Each number is 500 + 40 x the weight over its row's rms, rounded and kept within 0 to 999. Layers, rows and columns count from 0. Numbers have three digits each. The size before them is the row's rms in percent of the matrix's.

# up: layer 11 MLP up, 1024x256, rms 0.0825, rows 20-86, columns 192-255
# down: layer 11 MLP down (transposed), 1024x256, rms 0.0795, rows 20-86, columns 192-255
# gate: layer 11 MLP gate, 1024x256, rms 0.0827, rows 21-86, columns 192-255
up20 100:417481496504482536573557496421521464523479555486522515470547496505474517556481569533546559531409492537506580531481509563554496563474566540428585559477488526476540470598528545540530460502505497
down20 101:490469518485484435599503497545494470546512500487485477474535452530487466509500514563478515480550562480562462482457521543514613550454502498498455463462506511467465515540460475550546510457455499
gate21 096:518465565416510450511519487540489493559460476551499447416497565500517504550445577517523475515515528514472482485537477522547559506495538496519549587450563508588522475457464440520470507492480495
up21 097:496511527512391505467499535563462534473523477557493455479555496515547561535535543391435436553520508466534504476491445641541518455476525539505523553492495466429420485459511422479484523512450476
down21 097:518455473483553573521487463524540517423478549508491546453543440535528408526528456447499565400467427499501443460473539491401560496517402538530523446453510464476499489473453510498492539505538432
gate22 096:509544553417510481535461518539547475463468558452546497500490487457492491493472477514522463540543524559517480502434505473544462556477503487507560502539619550485501526495507489459516461538527477
up22 093:423521503499587467526483444506531537476514494505497492533381565541512515505452490470609486538485509520411497522466473508541477536485483494555552556441489543565560517520517489521526445510479443
down22 091:626491521498508559475481551512463497505492472413400504521563513469525464506504497472401512478495478502572525521583511499503504431450532468475432466538504455507440421493461524504517541532586526
gate23 110:454500485561529505547484519462495472485530533519463473557463499460458527562505541465445533554553537537527560460531510405506493558540501517491508470502540483513405520481522527486506455502469442
up23 105:479519459502499521461492460518521536561508523584491469501531470532492459447519474469456504500521538517488575485506471502488496530531480495447486516612523557482512482494531488452457547549553598
down23 104:513415444513554531472525491479464462455522479507584572488472507534589512489551567524535523534488514469514468531553477566542521492506530500455543573435543482500411483549534452487470501507531534
gate24 101:364545535515525536564518578517448415506540522418448467454522457520536502482472545523480485521546479394464485481487500553451473549512541501500514581432467610522533571478462554532542443454507523
up24 100:523502558460476513460477474463556426547553589470498511515524498465516501483429601551481527472506511479536440454419454597462513470354581574549538477488576459514453414525489543503468512462476564
down24 100:466488522556467425489512495559469544447509540505530448489460484503524531470493555482549400580491486496555489552489397437559492472522480489553471475527523497484441493514498431457483562528471498
gate25 101:465494538539507422521440537446531488481539521494495442510423455538483526552515566499543568531501505504521519489550493475504576527490551521517484502523505450591516410413496488593498491521555529
up25 100:532495495430533541577551492465450477463415522477530544429553472524433501521471580439469470489520497535535466528480517529496476469414541503538568433467506524537528468577490479415500516463447552
down25 099:507464466498500504591504505529458542409544586525551514518511517516540489487484572554518446493476546478519505495502524571451418448466532530496531449509504428524558445428484483566472493487486471
gate26 101:470467487556447544531572536498483511529532482526464511530446528443531585501490487479487433506540570498484519527512512518512482615542520448479567469446556510521554513506429511434520510498440545
up26 099:486560497462548519438429494501509559463518469514503404482495453468531447506467432517511492539468416522501559467517484441469500538493547462522483496463463503398482434539530522503533448428552533
down26 099:502547485505457525608455511448547444492460473468560545413486503527463585540449505494483533524437499504423532480519447483575495535523425435483465461511476509581577465478487427522526508462501485
gate27 101:454455539488542506434565487537482504542499464482478559500472540511479491464570472474501528538468512575507506458472486498560431598506446516484550577552526468542503556493508485501484459466377466
up27 101:516483570512576541402562504488506531461515444531511420521486524492483492532401521498500509558480485486494502533543385514484564492477551531477565480489562475528485500483488464504555466464531478
down27 102:469526497495520467457426488525532522515489504479548470489487542564527492454538510517523504508471542574502478531510483485421561541528597445530464507524431457493512513514396507572495509502501473
gate28 102:441387484544513493467408530510584496487526469493475517457516590534530431475607530480441564508465541508463474477444467418516519538575538480467468594527581536481554481479457504500503509478432514
up28 097:491483436466529524512552527500518634454456499535508526523498458502475519533571513446425532494544508545544482448486525514509531460481553511551554571486540463460489524538537495566431506442421483
down28 095:382475554489504546497377450511469517503494494508475538536462475565528432471467477466483448421563499439542532523476477500404476513551546514511510482526521447404466485498452512486508481453517510
gate29 099:469516467558496462494487546494574522502469463531503409558581542556465491474513562477450497492584550536513498515548492513501586519499471463490534498539466548450503374462482555475490423466495464
up29 096:460525489493513477542532474553490549527506521500526495567525517523470527411482476498457496519450565476438456539476463489518459511485476470528513468538493515508476527481523529503509506464428467
down29 094:521442536462480452548398581516466465497450479483560570456542530488445498603479518510451507519491500470482521487470537524471430507532469518468494572493484521568540555487496538521484481530538514
gate30 089:542503431576613525559506515540543492508511508482532445527479529488464502512471501517520517481508483473514496517510539469508528514525532491585485493478492534520515447501533519488405508502499474
up30 091:484489508400483484459504524541562557457496462556507519516548500528492435528526425577565438512489427496412563509461444509503474490488413509531497464479478503563505472488513513512522458538577509
down30 093:496433572544474418517563510438550484545500569477476521502526522546507582461506540466483528514556431514544478527469522445479414527456554501553498442487555514524491540507442491504488579457516462
gate31 102:453445477486483460489448560476502486518455546519506435547551523536440519487469579493435561549468481500499470495545544472457521597515512508476493455444425532469458515497490467497491515524496465
up31 101:427486414432457476534455550469526520476463449519488582543439398467487512450453465523505564480555471515464539472496513514534504506495545430494488597515482466482438489497532480486430526486517479
down31 102:513494464550508473420481490523561465520529497530595504542525452436498481457527462465473473455538489523468536547485488490473444453513420562437465523539588537486449501512515528524551592474450493
gate32 101:460528577476524506495464491508506431504497433502418440545494544453543521509533587583483503562439429577475530431492503522494500470509519507527479510521524467507474566457555548413467400473489439
up32 102:577473453543527533486512530537478527478535503404531504494528564531479507505480538462462552522507459584509476495531417471527510549536481463526452579476481518519473530455539515500455530513441588
down32 104:485492432511479519510512508561513546528431543494398563498569524512518508498511492460483512472483539513529582507506473498463480533505469510531450553483534514544507580452466470411490490445519479
gate33 096:513539469401477543506478492490445497518465462482465426529480437531542536526419494474481498514466524494519451509505505497492526441481554557507454532474463439468541468476558526528457397520450513
up33 095:434506497455473559557500436513453467518529527452484574404504483527540473514517501481508528441500487519526474493417521516423554484487438475552462541467522503452469466501511488489532590457498525
down33 094:483507505520457486462517516475407513510471500488498487392481399498528539530495473519483571482445516468557524512496469440547538501532583514501483463479513464573511480496544502480511486429518432
gate34 095:554517514476490513470545471467469519465475446480468519499467480478413513445522453538544501400516572552539475530409530464523507536477492479472507472510506513517463497497478431460539491492427560
up34 099:502474561522524500501540507525498530491501524486422435555415502472514518487486458522506560429531491489477482574419523433509515504492466472527490516481517477578448466486526477511525515488472525
down34 090:550501469504499496496540503464461486449482460460386532493515489512522461512504453520503486460512512517479548541424471545599488511462503473495525429483474495502454446532540513488528502525408476
gate35 099:498519531531537530542519575533489487444480493496441445433537490398478462506442513508442535472447489506541521540511525494525539513552544543395467599480571518437437470476495554520504456431518546
up35 103:512552496507446431522457499514494496521495487469504575499562529560562558506519561511531486446533504463534488524492505502448519503538536550561508470485470499462493531487551514514590580483474496
down35 102:485575491539477475482488494523490468579533466464573464470534515494534560447523487498471545543486491502493502521541551533486485578539498456543502439448521528539607475473470506510547444513457493
gate36 100:499476535454508532489543546528500530505495459473486473468486439487476529465465504483531544471466555524516465414486478456519513529560543427518497475461556452518567476497471406426512517526492462
up36 097:491482416533528497460452520509513508523454577504489515489534508493569466517509491502538503555584534501538454495504487538520532454489453502501541508568509517493497573578545497524492483503559491
down36 096:457457491558527454473536536469487519473503552461520451540502559455479503531496549518529535504489470471533527445497489483468560533479492450440474483439481503558433468487530544574421589466526574
gate37 107:493470518473527468422504475521531507539434515506500408413528487558469525556490498431554440519540538490496515486527552556435480530488581515435493577470586566592506494447457562528529539554515485
up37 100:485450491500452513493473528476514473482553393508559575490457539475493528501526536565530483540497523488461487499476547481491523528484449521467546553523490524537447573446549506505455454488539452
down37 104:523518437512561498470553499490513506509525566517366461455509480433466466554456506488536513509533478492522472568487434483528522496494558515434502462499549499455552478450482439561525567472536447
gate38 098:479501490486530505515521476471516491468549481399453555488529449485457554473541497556537543575567423483531501475508452400490539497501533449497428493490567478476483525549530497438483516494488475
up38 096:555410535543486519449460446529453485459461488457496535547536476505451521475506485469427541470538549511444468471552553550478402514519579516522548501557467498454474502474455488460464590555554550
down38 094:469513489529482529551434495529485492468492443503523512483544499521479493488486492508526446522556532521462524469482527466473513535509511536400451432513525520469465495473507474528559449515495554
gate39 097:505493542431472526454506500436500418547489564548488473566540522510493472533568549507557509489536524510464596584477504508534512561500445472430510558485583507492508533505529496462524476510486501
up39 101:529496544602519457516504540539437526523444446514517508521534519497496521476509451491510507510543502489622524593508481405511556458484490466523442535435522463505569574560529502459456460527513476
down39 096:507552493497442475435518512548456469500564466579398508481461523481463476544483511369524476548535563520555491543416455439620515493479477462479532473515513430520464575454537500476527532484472451
gate40 099:496545507513415565523522551484426489483507542605445511458491440565491452510501457473489551484531557516539528550480595534511554508508445474496551569502611548486599500559514497547485495540486467
up40 100:565516470465554511488555487432521550503458466523488510446541495509494593516473481462484477506400494533485555487578523530496513498525500514477507652447548542515500486517564522474479414437530507
down40 102:483468510513513556471509525536509506486484503564454515530517446412471528510463510532500476478507423431517499504471618479478498504516416524498488547409450552501574468446585465448513493398525512
gate41 094:468496484486582432462531498547556455443501490516509490534530502578415493511501563463532509474483508570464524478445539546524501498511481491516496456520524507509519496494545516499565470468478569
up41 092:536489492550469514491526484521432506530497502490454482499547527444524454547436466514426549490544540493477481527517483509449519474479482359513487537527388471481479502482496459504495551580472500
down41 094:498496473517498506523553436507601477535583486506583519398512461510519505427537510473577557530515497544479545492461534509546500512486501539506569475517578525509515493534561459537487486486524530
gate42 099:496468494430561454457539609539434506539526541496487411502415500516454490501527475454500458489528513529481567504590553557512496503502495469487483473470546484468554530527492508470479520476506566
up42 096:459405523532460515475560479567550527532479466445522551443535422561369453443564486527510523544461404521487486547441484511505495524530440474544483549451541453488502498500560533520540536470514512
down42 097:565526480593458480572550485515502474477459462557565487541473480529526512446421512536484479506491422486474469416538586465457539531475537469459505528480492579483519533502454510499485530506507455
gate43 102:435471525475490585513566466556509511497482470523463533424542405448559515492586548501494467451509480561503519497564556433515453517522552453499516464495510530530579483531476492487505503551458559
up43 101:456518429464545527489543494532462508527448526594542552440536498457477449465539523492496529448529500468556528377494593518533573481587517502363483463446529564513427514487492503478469463505539509
down43 101:545448582552502558520543513608514527542506469460422491561492534550399525484462501502461552485489610517511532543594486489489543481474553501433448482560476507462523531539530527496557509538507584
gate44 103:545468479486529511549541552495537479475551499475467505487506502502443498537473469535465459455498569540468476510508494556512503493531507451490562485507467515524503531504467487596413552474536461
up44 101:488477490450472491564524482464530541589427526516498486545557538535473490483523431521505450501394571503426536444500470550493496492447466485485533483504503564515458522556487544473499524562506498
down44 100:475521524488517609509512512500484434486489498499497494541520479468496450523498522536492506541507575417504528449497464513528517508546457522538517546470465490467415448476628558559503515481501454
gate45 102:500508487477489507498479535550480432520495504524486493638500467494487536559499537433490520508491505479537522476532544499533463450492479475552496491498501471595515500530522471556483504455490529
up45 097:508503468527478489535520492551507486500510505475513501546520430481461498498507495466410474477491569494471464490517565546496475470482474560575487503519483429488607524509503474500531546472497534
down45 096:498518528492498482501483486480474487544446566440524501579520481516506523484522539410470429518403513435495456583524465521522487447476595491538444504596424529499500465449496496550599585503547486
gate46 102:478458506546512481474587492518450448517413496554455498446533562479486558529567502466432485487439461469546471466488506466503556498504523498597534541431524462517496521507516489428499448496546540
up46 105:502442499477525545527542572551542495503538493494512520484529491530484505515521525467482429501421466517529407464492499489515560409524475494442423520500506478500468465570497518472568528551541484
down46 101:511527512480440518507510478536508478473419485448461554577510504448494442509481592485488517460536517454493545448504489482510558528518531469506466544471461474530552568575603433460524499533582543
gate47 098:534472537460501505477521549540506536526578551559483439462427543479486447480493567515551449524518530494550502472509526512565488527500507502534513503503433542499484555505447449467493443608466497
up47 102:524481545484544451568465484483480526469490489524467508452515526421534437512542475463504527496532491486531473541512510486485625430490520469533472492535482488492494484532518526522497473484526526
down47 100:544536468542476505478479519501487491457545544485439503534470558494511434446516477470481506548482614467476528506489542515511505537472529484522504524451443466463518499555512530513527521473484493
gate48 102:471445498578505562503496483487492427466557504496492511460461523460483519535546470537506554502467491525526448491520558525514484497520566453506500543444545529537464508384556577514531514524519500
up48 101:560486464532458492567513490542535461469496482452503531566551500476507542494433503535500491512522422543428548488523524460514490481568514430441404523556530509488478566512485504400449494466536414
down48 106:546428559478470490532465500463461410579533460464301516504473542438496418551549479552464559514481478471541501499503433498492545519541504464460484533542447508496475517433525478445519509471543498
gate49 108:506472462490509419527465535544456518449445549500466402526498509494480480572573505496510512468489493559474546448529481474463561525556447426537450473516564573491470510470516474513450467540517466
up49 106:408529501437510521461496511516474500518522539512524540486480473528460512558507502434514453494441368442496519482527518496523521471532550448486483529509510524443455491470475507576525517492495518
down49 106:461527493447486511505519512460516466500529482544462469401459527533551448530485538516582542474462435511514411468480554565476479480424494520582482507548513444501495411500550514572462515556505518
gate50 097:483596488572497584488554600462414489498504560537404546461567568530545454475458525474458519511503376557511458463523499479454479480525485464521521476553508523465477507426491512487475524521537579
up50 095:496435554387436526584505533496433492508469492449467452485523538484462444459482535462503548547499531520504511521548531496490478505432424483581503561500522500482484452481523543542484479433528527
down50 095:441523474433467511529475528535481510451480519478536518538548541485523516483540477489471520593511514564488479495465447384529491585544531552430495462560529517470514557485479486453502461540536550
gate51 100:527396571481570519475484521456495431506524440541478476497551477446552485561498464495428469506508441462499539451498505548507460506479567482460471554522609466464523443543425482458500557532468503
up51 100:512487477520550531501516519523492490509570476490493508526507524435542409458501509428366496563463555523521508423493385489452508506463534426550446422554521459514504529431510533430593511550497549
down51 102:507414521482482491493538557514518468570564517467495445499594533532497424513506532488502489545504526483510471506525404500490604581547543446523541488542494452525499542462534525474492474491449484
gate52 102:565508486508491501524513539496513504468446464476446521468584535491511518519501472473520603511514432481508431454477534454513583480560411513506489508571496433550486491464480462508499472509517531
up52 101:523513558536466495472459550532561513488483476475567537562495563543471501457504403510430503506542466433495449531482543538483476415469580464466511533484454460561469488503509462429558452496499442
down52 101:525551467436495499510435497490535533412450486507482574499448513503520542459502436447480436502432462509569475534473502462561503544537529430496503490439490527473468458463543393481508558513512515
gate53 096:527513482508456477462492453490466440561483527518476565508453522491490504539456458542504540479505590503498503455537451521549493475412530468512459562510491440446547405508515545419458491493467564
up53 098:491505480553513509463434451473536556468487480476530489465467506474475509492484525442458473600524480584514477489440455442502451467481463513529510510514435541461419540480446459477541509484501512
down53 100:545451492473477474508522416531571527461476466468513538502552478504461546578482485494442487479473512517467521541588502481467564485576494452464404497523551539494539520529494425525510530499475509
gate54 099:504449482581485406490513461509526464516442507550475572385538572508507530525534544477466446507431508536469489437530528536497528481521541523505491488515541513543509488506476468526423414451465507
up54 101:534514465465461488565472447544507469459498433454497501515513421452497499482408475484487505524426502402522483439557522508475527556563575543514519516590580491587472447483458505542519537460411471
down54 103:496465516480511470519532447504477541513521545497524530490470569539513432546509498459473500491533508538527511469441456544487542488545515485537489552520541517518521420534545466502481453438512462
gate55 102:553491566424524491495590448489437512482447510494479482506540517398550534498504520501521507499533503514515506465467522484546532502486528524467492506483548534524509503449442472445513472519411491
up55 103:526419521476487468479516474526490549514468587456536519451563461468534570537513481489482530500552550564541532504486447498552502583505532543400481406458543547511485455544469449427470498550461486
down55 096:457554451558470503519457436504539502418555478545419530502544453518433458522461498476524511510531466533513512496454481495560442490496480447487500449530442514466541470558475553500542451453558569
gate56 093:526407579442539461503497455464492460449585491512494526542513553497475497504464550554510515424500424510423467440435487473488515466502513508477477558483534499520540549450457493483495480478470559
up56 092:510413526454518484523546554522531424490466519457549457535544524508500542490502515517443444504503484512568449524426564597503485466441504527573531526463503524505484471498501444515487453487441426
down56 094:541541531480501446490544428567459556440446536471552511487475479508500463488542456521513479474533502441506486501500473539454542483494470480491464447474509400490527508510497571466492511480500475
gate57 089:509533592543437519491471603481464488450536494565440483466551545518546576485495492564481483496520552445484566511513593520506491463519491481494453573528504459482524512497515550442501459495456524
up57 094:510484480521519519527449545422484454539494493452564471531558480483538467508571477499521537439450530494490510546472526474494462477515560439568517523512550441511546481485466435491519543550491545
down57 096:498532460476510484588504480471472461489469498499493492498510482482554509521473495532499551509507455511474519490481531419461442449486468461506506486521545484558496543557555481542477503506521476
gate58 094:524513505466479463511579482517509464474518478581444473526524481491478510520512426505477577502526463579517423549481500488494479504583474521524465510535476469520506517383550504505498481576480512
up58 096:461502490463530508550415521461461482477489524479556560466529485496516439523509522442526464483538523550529547403512565485480478543459512550513459448532541527507508448552370472518534513476496558
down58 094:459455515474439504505540491552458541540511505442551560474476555467537487493599611551568424460510551499540488479571485516505464519408537472517473459504499467446517486526455542484514499491502534
gate59 102:558464489481592484510431500646561526560541516590508519503487498513495524547521526528577543433561492532491509481521511452473508513497484488483542504514519465482526451443421552506550593552529532
up59 101:501500479556572461535529491467449449455600509510472539451494493483441517533552447445446483544448534525505513541508574512455554499567502483575437506502466490468439586426548595494512544457495524
down59 101:528493535455567476461551469537521489535530460504510509484482526513458502542485456465516500465455522548491457550446572512478509488540619525487486509506492469533492511458574543460508559585409439
gate60 099:535506553513533554558505466515536525503487487516461476435534477532479517540499488545528475513505558540545564465468498469551498535542504508553437584544480514488488451521495465481443435464466478
up60 099:551453529481572515541455474458511483492526502549483432441550440556492507466521476466506547439506471514496481482494515440524479567561511429514522496487458429444478507502494486495477493531573498
down60 098:521563483511435418563489455487534484489451500466493481532405455549529511529446555478540486517535528457433430541557550481531504422442473502525513504498529493533493457505455421517545495502472569
gate61 107:540481467422538419493500519519397479508532487496472541500416532471491555550468443479514519550450558534588544489581450472572580469531548495466488572475475535523491526498552469511417553544456527
up61 107:443501505453470534416534520517502461523523540507479426478501494502535484512460464527445528426537485477430472454491525433507483470476422428556515484468491528484510533485448496548473539546538511
down61 103:514468513475473483447490535509488439558525483521492479516504537484512457582411483502503465500459486494387477502520491505507484434467501448554542499501495522477489527466503430502452446489462460
gate62 099:562483519504493495442546464471477445573495521483501474481434467505459507487481537518579551444424492519516526501537534498414457543538518481519512541525482526468546406481539444467470452536546590
up62 101:459488466469488499535484549527519564437559507533479507541527460468486474580493427555424512486573572495499529493470446533588513562468472554457558480554552529489482529504498543534516503552418502
down62 097:541497491573465542461496486475500547610524463516578484489497516575479511508469497500552536500521498520455497478493560499418455495496525435486583512449450421526536444539515473501505534546518459
gate63 098:479535465513505541478594507481571417448514468480424488557483429515418513519480501537494553470426508533497524528500504488476555515492536562468532477443497505555532555441441496495522507500417495
up63 102:582584506447519475465497488498519513535458520463552488485528538507463476450514437492523591473476538489445510465492543511502531538493541531467526469540457597469442564461507494528454516414531505
down63 103:478512446448489499494540549517563481531388527511584456475487473530489499525559510511525476474411501531540441541472479533533547527455483522510447474450510498493509472480517540541505511470524532
gate64 098:471471485477502509527486570472496431514501499430491466454452530463406509498428487497496582418553502431531521554498463514528537589519531547538459420535517515530507471523494437489511497447477525
up64 102:469522543475504540458464530448506474485550481565517543601394455489583412436496465505481509517509485537533511524441528573571439567456507460448510457506422421385440484502487506481582551515549468
down64 100:590636512487592442504494491544518551536458517527559473519478529525462532530563544521522480503515514461464525500466517503485499475553493576468470495483526491522481532397513513492487433463441469
gate65 098:521523490504513476573510503441551501453531498498481406443567567520466528556478476464467542484484557548526496459485471458439492530567534576512493482516541555470520453477564463521587477497510555
up65 100:536536486460553490406474494511519473451457497476463525496440573437499552495492507457505407483503496451487442530566509506483499476528528489388493487496496459435481500461428520525435520614449501
down65 099:484548542498535469456546520518510522519541541507520431462461446477463473481477531472517515481447443465498503511491548561438510495533476473513516465553546528515552507530562531481489479515516437
gate66 100:529518576518485442450531463600465501493600472536478437573472488592536576555552439529513559476481548439512448586445514528548498488450429496509507493461480487502441532500556422478530469458446468
up66 106:485452467430495527480499514449397500533495511505505542473548479458502450525443561541397461493453405523523517499514531512479507541545486502477525521515445525474537496483472486483439542534558517
down66 100:483445530478512446432547592496489485517487546495557486464442526504547524473510477501546508454480540482498512602513505453483550433595474423525525490527567477463512399514512452479477464503497442
gate67 101:486507550451512470535577582531509468509486543472515535483506508580491498490463519481506477547481495531522500422513507478476507513453426500589515517500566548491494550520492492570459465465492493
up67 101:484513572446492522585514485501490552449445483473529578461453499460512488527474491579452448539510453495535466520516459474528536534574533469479491507470464495538480545468489484506409513544513458
down67 100:522551495560513494527408518467499462560446485511470481590538507578538468501412429513500503502429498449483500573511530527494416465452433548496514489504553525493548481487446479544553551536429423
gate68 094:572493473491482506488488451487515545418550549509515505543547547509518460500498449453449416451482527589493544564413517491457525484529463527517537429585456532528454509501536486490498494506477477
up68 094:503576527486505450484489451493480537521490480505505486496454535559484484516389561538437506466482449502457488449544422556451469468536513459526511534535474498527501476485449571457462431519520536
down68 098:548502532561510522529459498490505559537487519532410425516442496552547518442532413440551491542450552537515424506440520503515516504462449498525520428494520461462511571469547497502477460513454476
gate69 098:445491473510537479459533483443451520500450498515532473492448518478484498517489476463474460495492542485450467518495461472466517466485561473545526474422546497475519559452527486527456422543490508
up69 101:433575556493501527418500550537510510496471503484462518486427519547523478532589555520516496570527547488464463557564543534480540496423527467474476524489498550516615498535503415485527517490531517
down69 101:457522474458431501474476519521498451457458474466575455518531544467473535426466488537515510388528472469552480479516476362519425515522491500538477517540542561518493527494433556476437494487554532
gate70 097:419467490522494474501502507441508475431521452525457459526526584423466554527480514470495434494458478501511548486556551446503524503459467474518454513464589543513475475510534610519442510506512495
up70 100:504436585483485535467451495527502542491497482570483514495497441510489519619541576552439488463459576530453503470549460518546478449492543544530477454575475497490459575515517447459506470433516547
down70 099:596517443533516478518544528438451506454453461501532518511491562456502430469454513437451572545461478492552533497466542431535515511508506548501505489493454533477456454517555564532487466513490521
gate71 102:449492466462478542550483473498587525523550535528492511545523538522575499438552552510496561454401465511424534605548553478427500557474500475445504456448541550490510567461528479509550490489483494
up71 105:452380497478539489524414525448474525518477517460482478478558496529487522413510582609492515533531468524466543500563530549513452488544481530519491533546509495409538518573479569432470488457483437
down71 105:446479442494476499439456535535484483482501449517347400548480462511529495548488513497517491511527499528491530510447469559462453556454550538532548498471482445530454527505470527466504518529532499
gate72 102:618465539451565525502460441490451460467519454529508539477475485513506546491513599545558517536437476586487504451500507442519541519519509438533549550474590503537475424468455446493464476494468543
up72 103:431454529546467454563439510521542487569559558560481505520524469538490534465515471477552513460556439453458509489530566531569417504510531531577474501456445506461509516488528560458567524450480480
down72 098:553521510507499507484417534508503415501509445514550518581465395455427552477470528471556499574465456477493514512494533376493542533492523458513477544538547531559543464535521474422499405485531534
gate73 101:519552500478514482564535468415466500513509496512517440576539552486509440492518512527546505495525510510523548531369489518488431543501580563527532481527502493457481488421480510482522494473482521
up73 101:523614493467515514512434498471413471547472483482458493486504576376524471345515476460542420498507472565578491488501502540506508500503581497474465559604492484483516472475528551506498445423493465
down73 103:481479475477533502525527469480478523479467479457475548531494553460459503486539536495576450548540479552487552445500482542564466471473464482486475571499523563552496494575577500486448523465513492
gate74 107:520535491470573503548564498459502525503453445453490512514476521493444512479513514424512453500469534523481540500494562551500538519547519512463584541472499521500530534492507449593447473558502495
up74 101:525519509550488588513501469472485482439476495507504496512507557467504546447528539454485572536502550447532494522473542537511443460416535460420507485501469492526467487500462513489546499457504546
down74 095:541501424513457504508513573555543508429563441508509471489428517479483504515551484458508468536513464501513457562572488511507462546495454549484497514495450596462484526502521519507530458510497501
gate75 105:506453497441479570553484552473516501479468448497459493478467481441518544499518495437531478503501527584575525481520562507498453558526415468504530510482518507491461526450433473575445465433434578
up75 103:466498431510438527538519531541434496474452417495524489543471491461457531540477506531543469458505564510560514518465532552411475474523438490439540486463453511496458560508481521504507527482520501
down75 097:454594505541486521540511383503529507506423503446501502538489459438503480502434515456519509489480406490484436491536476498517576500523546553523442497546574410551479471480459495519497511560509453
gate76 093:499528540550516455535416545470471393461526409566483572477447487520533438507533537550514468490459502497471509432578589436503491523533508431529522573451493485487563513492474512529466481542493480
up76 097:427543511533453505474414520554420429489527540554453512499537456523542485553399546550529424513438511473504499491515574483522525497457452493566456554559483455473576477468470507518488529549478442
down76 093:550489499482490512561560501484608566502478520479504493498507478547501411492546496462510457465522519561457525506507495546406458511547562519455511525495512472534519451528482471488491525513508563
gate77 102:526470501564503455532544527552540454435545530595467452527395538499438570470477480503477509472516507506473513458459502468555490468511445480453494467488496477486457430471539497491621502471493545
up77 101:530488592510440470457520526529456550511534395442503456466522518466494543492456424537429517513446497533550508479578478432481499472465575503459449490493480530446456527527506497533501468445486492
down77 101:539600496483439477442486540495499538527461546484498465460577492471496480449549456437533459550477538494479531506535422500503513579497432470536513472537455568448499474430533541477523517528488451
gate78 098:466504613490497515557473527481504500491453477500489423507504498505519514505497485510440507435505537446469498481421534490453596523560557472430458568505513467503486474479472497437490492452512553
up78 104:482483432527573498459530467550456520532550488497486518553487521474458484424471509578474545552478432465483488443527493474508442463585538540575469562444521529458620504529572506461566523550448432
down78 105:469514450484450509539546560504528507537543448502424429514529528525566504380447545533453440493562484488459476485526500505447477508484513469472477499485504489449548515529504499469495485514475401
gate79 101:561539450499535511536482490514535408484498557453492451441537467487480487515505550582500512446473469527509538463464456511507490496478473542503492506477522549523504487464560503543514513517499467
up79 100:492562458522516492532527511453451498475492476522497509584515489512443548530454493507478493431537525531553451520571509588558448483583441446532474508482468555537476473564476547560472486521490556
down79 101:481592520520565583470482494496476558466478513574504449497526484451457512429533538515478610479480492500540540447519500386493501517480522420552472549501468479573524492481540524460548474460530552
gate80 098:508465510435545542469540525522505462521491535404466423438517477513469535489434518547586497520476490480480481485471466549481488537578538485529423528473517461543564454529506396487504531389388454
up80 096:527451522426551508549454481521489564539539510464496486508447471601526510512549454524486555528537541572437461558591513469492433478495497470566554530537492442491535458510464506438518546526496521
down80 099:536453443513441521543456471540582478495535505496466482448491484506498553517458480576524477462457549534481555491511531530517531493532529496512526527476412468530510561583486485503461555566516489
gate81 097:529518512523493501474557518509512449483487537548431474470478489486501578532533479526550426527487516537497562424481462475451533512461447473488468519457487517527588530462516531522503495525483447
up81 101:470494526459496502413489482504546469485483511507535471413493496473505494491513537501540424556470403471514523495488499493451483474438434522484502487442513474469481559494497499542577437485554471
down81 106:521495536502562479472500467506445508457461522514454467458499527528522500531461524521510459564539498382458541573542505453535509444531484550447485546498500496478440465491487500482570484468520515
gate82 099:503445522539435530448508511519415534481443510462468477581518456507536500460575439492494483517514480470531505532517457562510476489515491492463596579532504527514470540471444420491441544512491498
up82 099:492503494449492539440515544550419509539509590530533498472520397457558469531546552499516510516518516508476533491409499468481518493449498503543455451548475494449483517585502514612524447482521496
down82 100:468491518476504391502445496556490530547534507512430547521470536406488493553542492612487496470562475471503503490510514460461501524496421513464484482495484507526535495466536566518480519461469510
gate83 100:551506447417489518512531522535515490481473466494460539550490468478469531542505629507550498569380457496520521541574486416497464507576577486473519458478529511539478531467484405526441466581410498
up83 100:468400456454506499493506501434520508511550434453464591557429528472545499530506453484551454463506489534517463526521509518488489511480505428452523526566457451511487527445550496534540484526422484
down83 101:548530522480468430472523583510488560437489494451528551588503505467529484453524540451524412584491579507489536460520507511451500528599434556487498572523550430510495530486500566422531505482501504
gate84 107:516509529499527461501520565491489545492489589468456527557468484541481512530480576443471518485474562531483504402543470592521535570540526500509440491450492522476476469516603488478556538614437539
up84 102:462520498491539470484492525525447489473480584488480429539486514528534497559448506563487443469465449508510457518487551496511491447528463496516452418582514486497440572500439483560392499497486535
down84 103:483510459501502490569537518533449537531491435577522449507488512513473511563551493534508486489579502492499388493415475511552509487468491405504423461505573576451524500405513467549426520504539604
gate85 105:468553544451510464519511544532568528501434568504468458494521497520490453534493446533450467472457453477477531423474531501505481555540479504555510457519539501598568500428464462447509512459480450
up85 106:504522466543477474462521510488545467577521533552511509504450580476484481517505448484484442535500530545503542549550481510475466480527453504505525496483479495531507551484527460561464477465481525
down85 108:523531509543507533459487473534488466590534433472531466539547491445469539454488423480522438517504525518547468479433470438485487452514456535483495456509512466512511491581504467558622595563494535
gate86 101:432537527507526471440513480481541433473450587517446547468508519519497475504466562479496496523463450580559539506509482466459502499449487499530541494472520472489492382548571484481513519491447511
up86 104:462484541519499509558479505481466495467498557487513526430515434507523482522612512544483504524459475460513511468473415499496577451525485565550438420487471506480531557441522475536522493475482555
down86 104:524470519445460499456417583484442461506425529483437488416504556546463551544493476577551527496513515519424478508500428521491477460428532483538524461452496560472473571511491467556472516553519471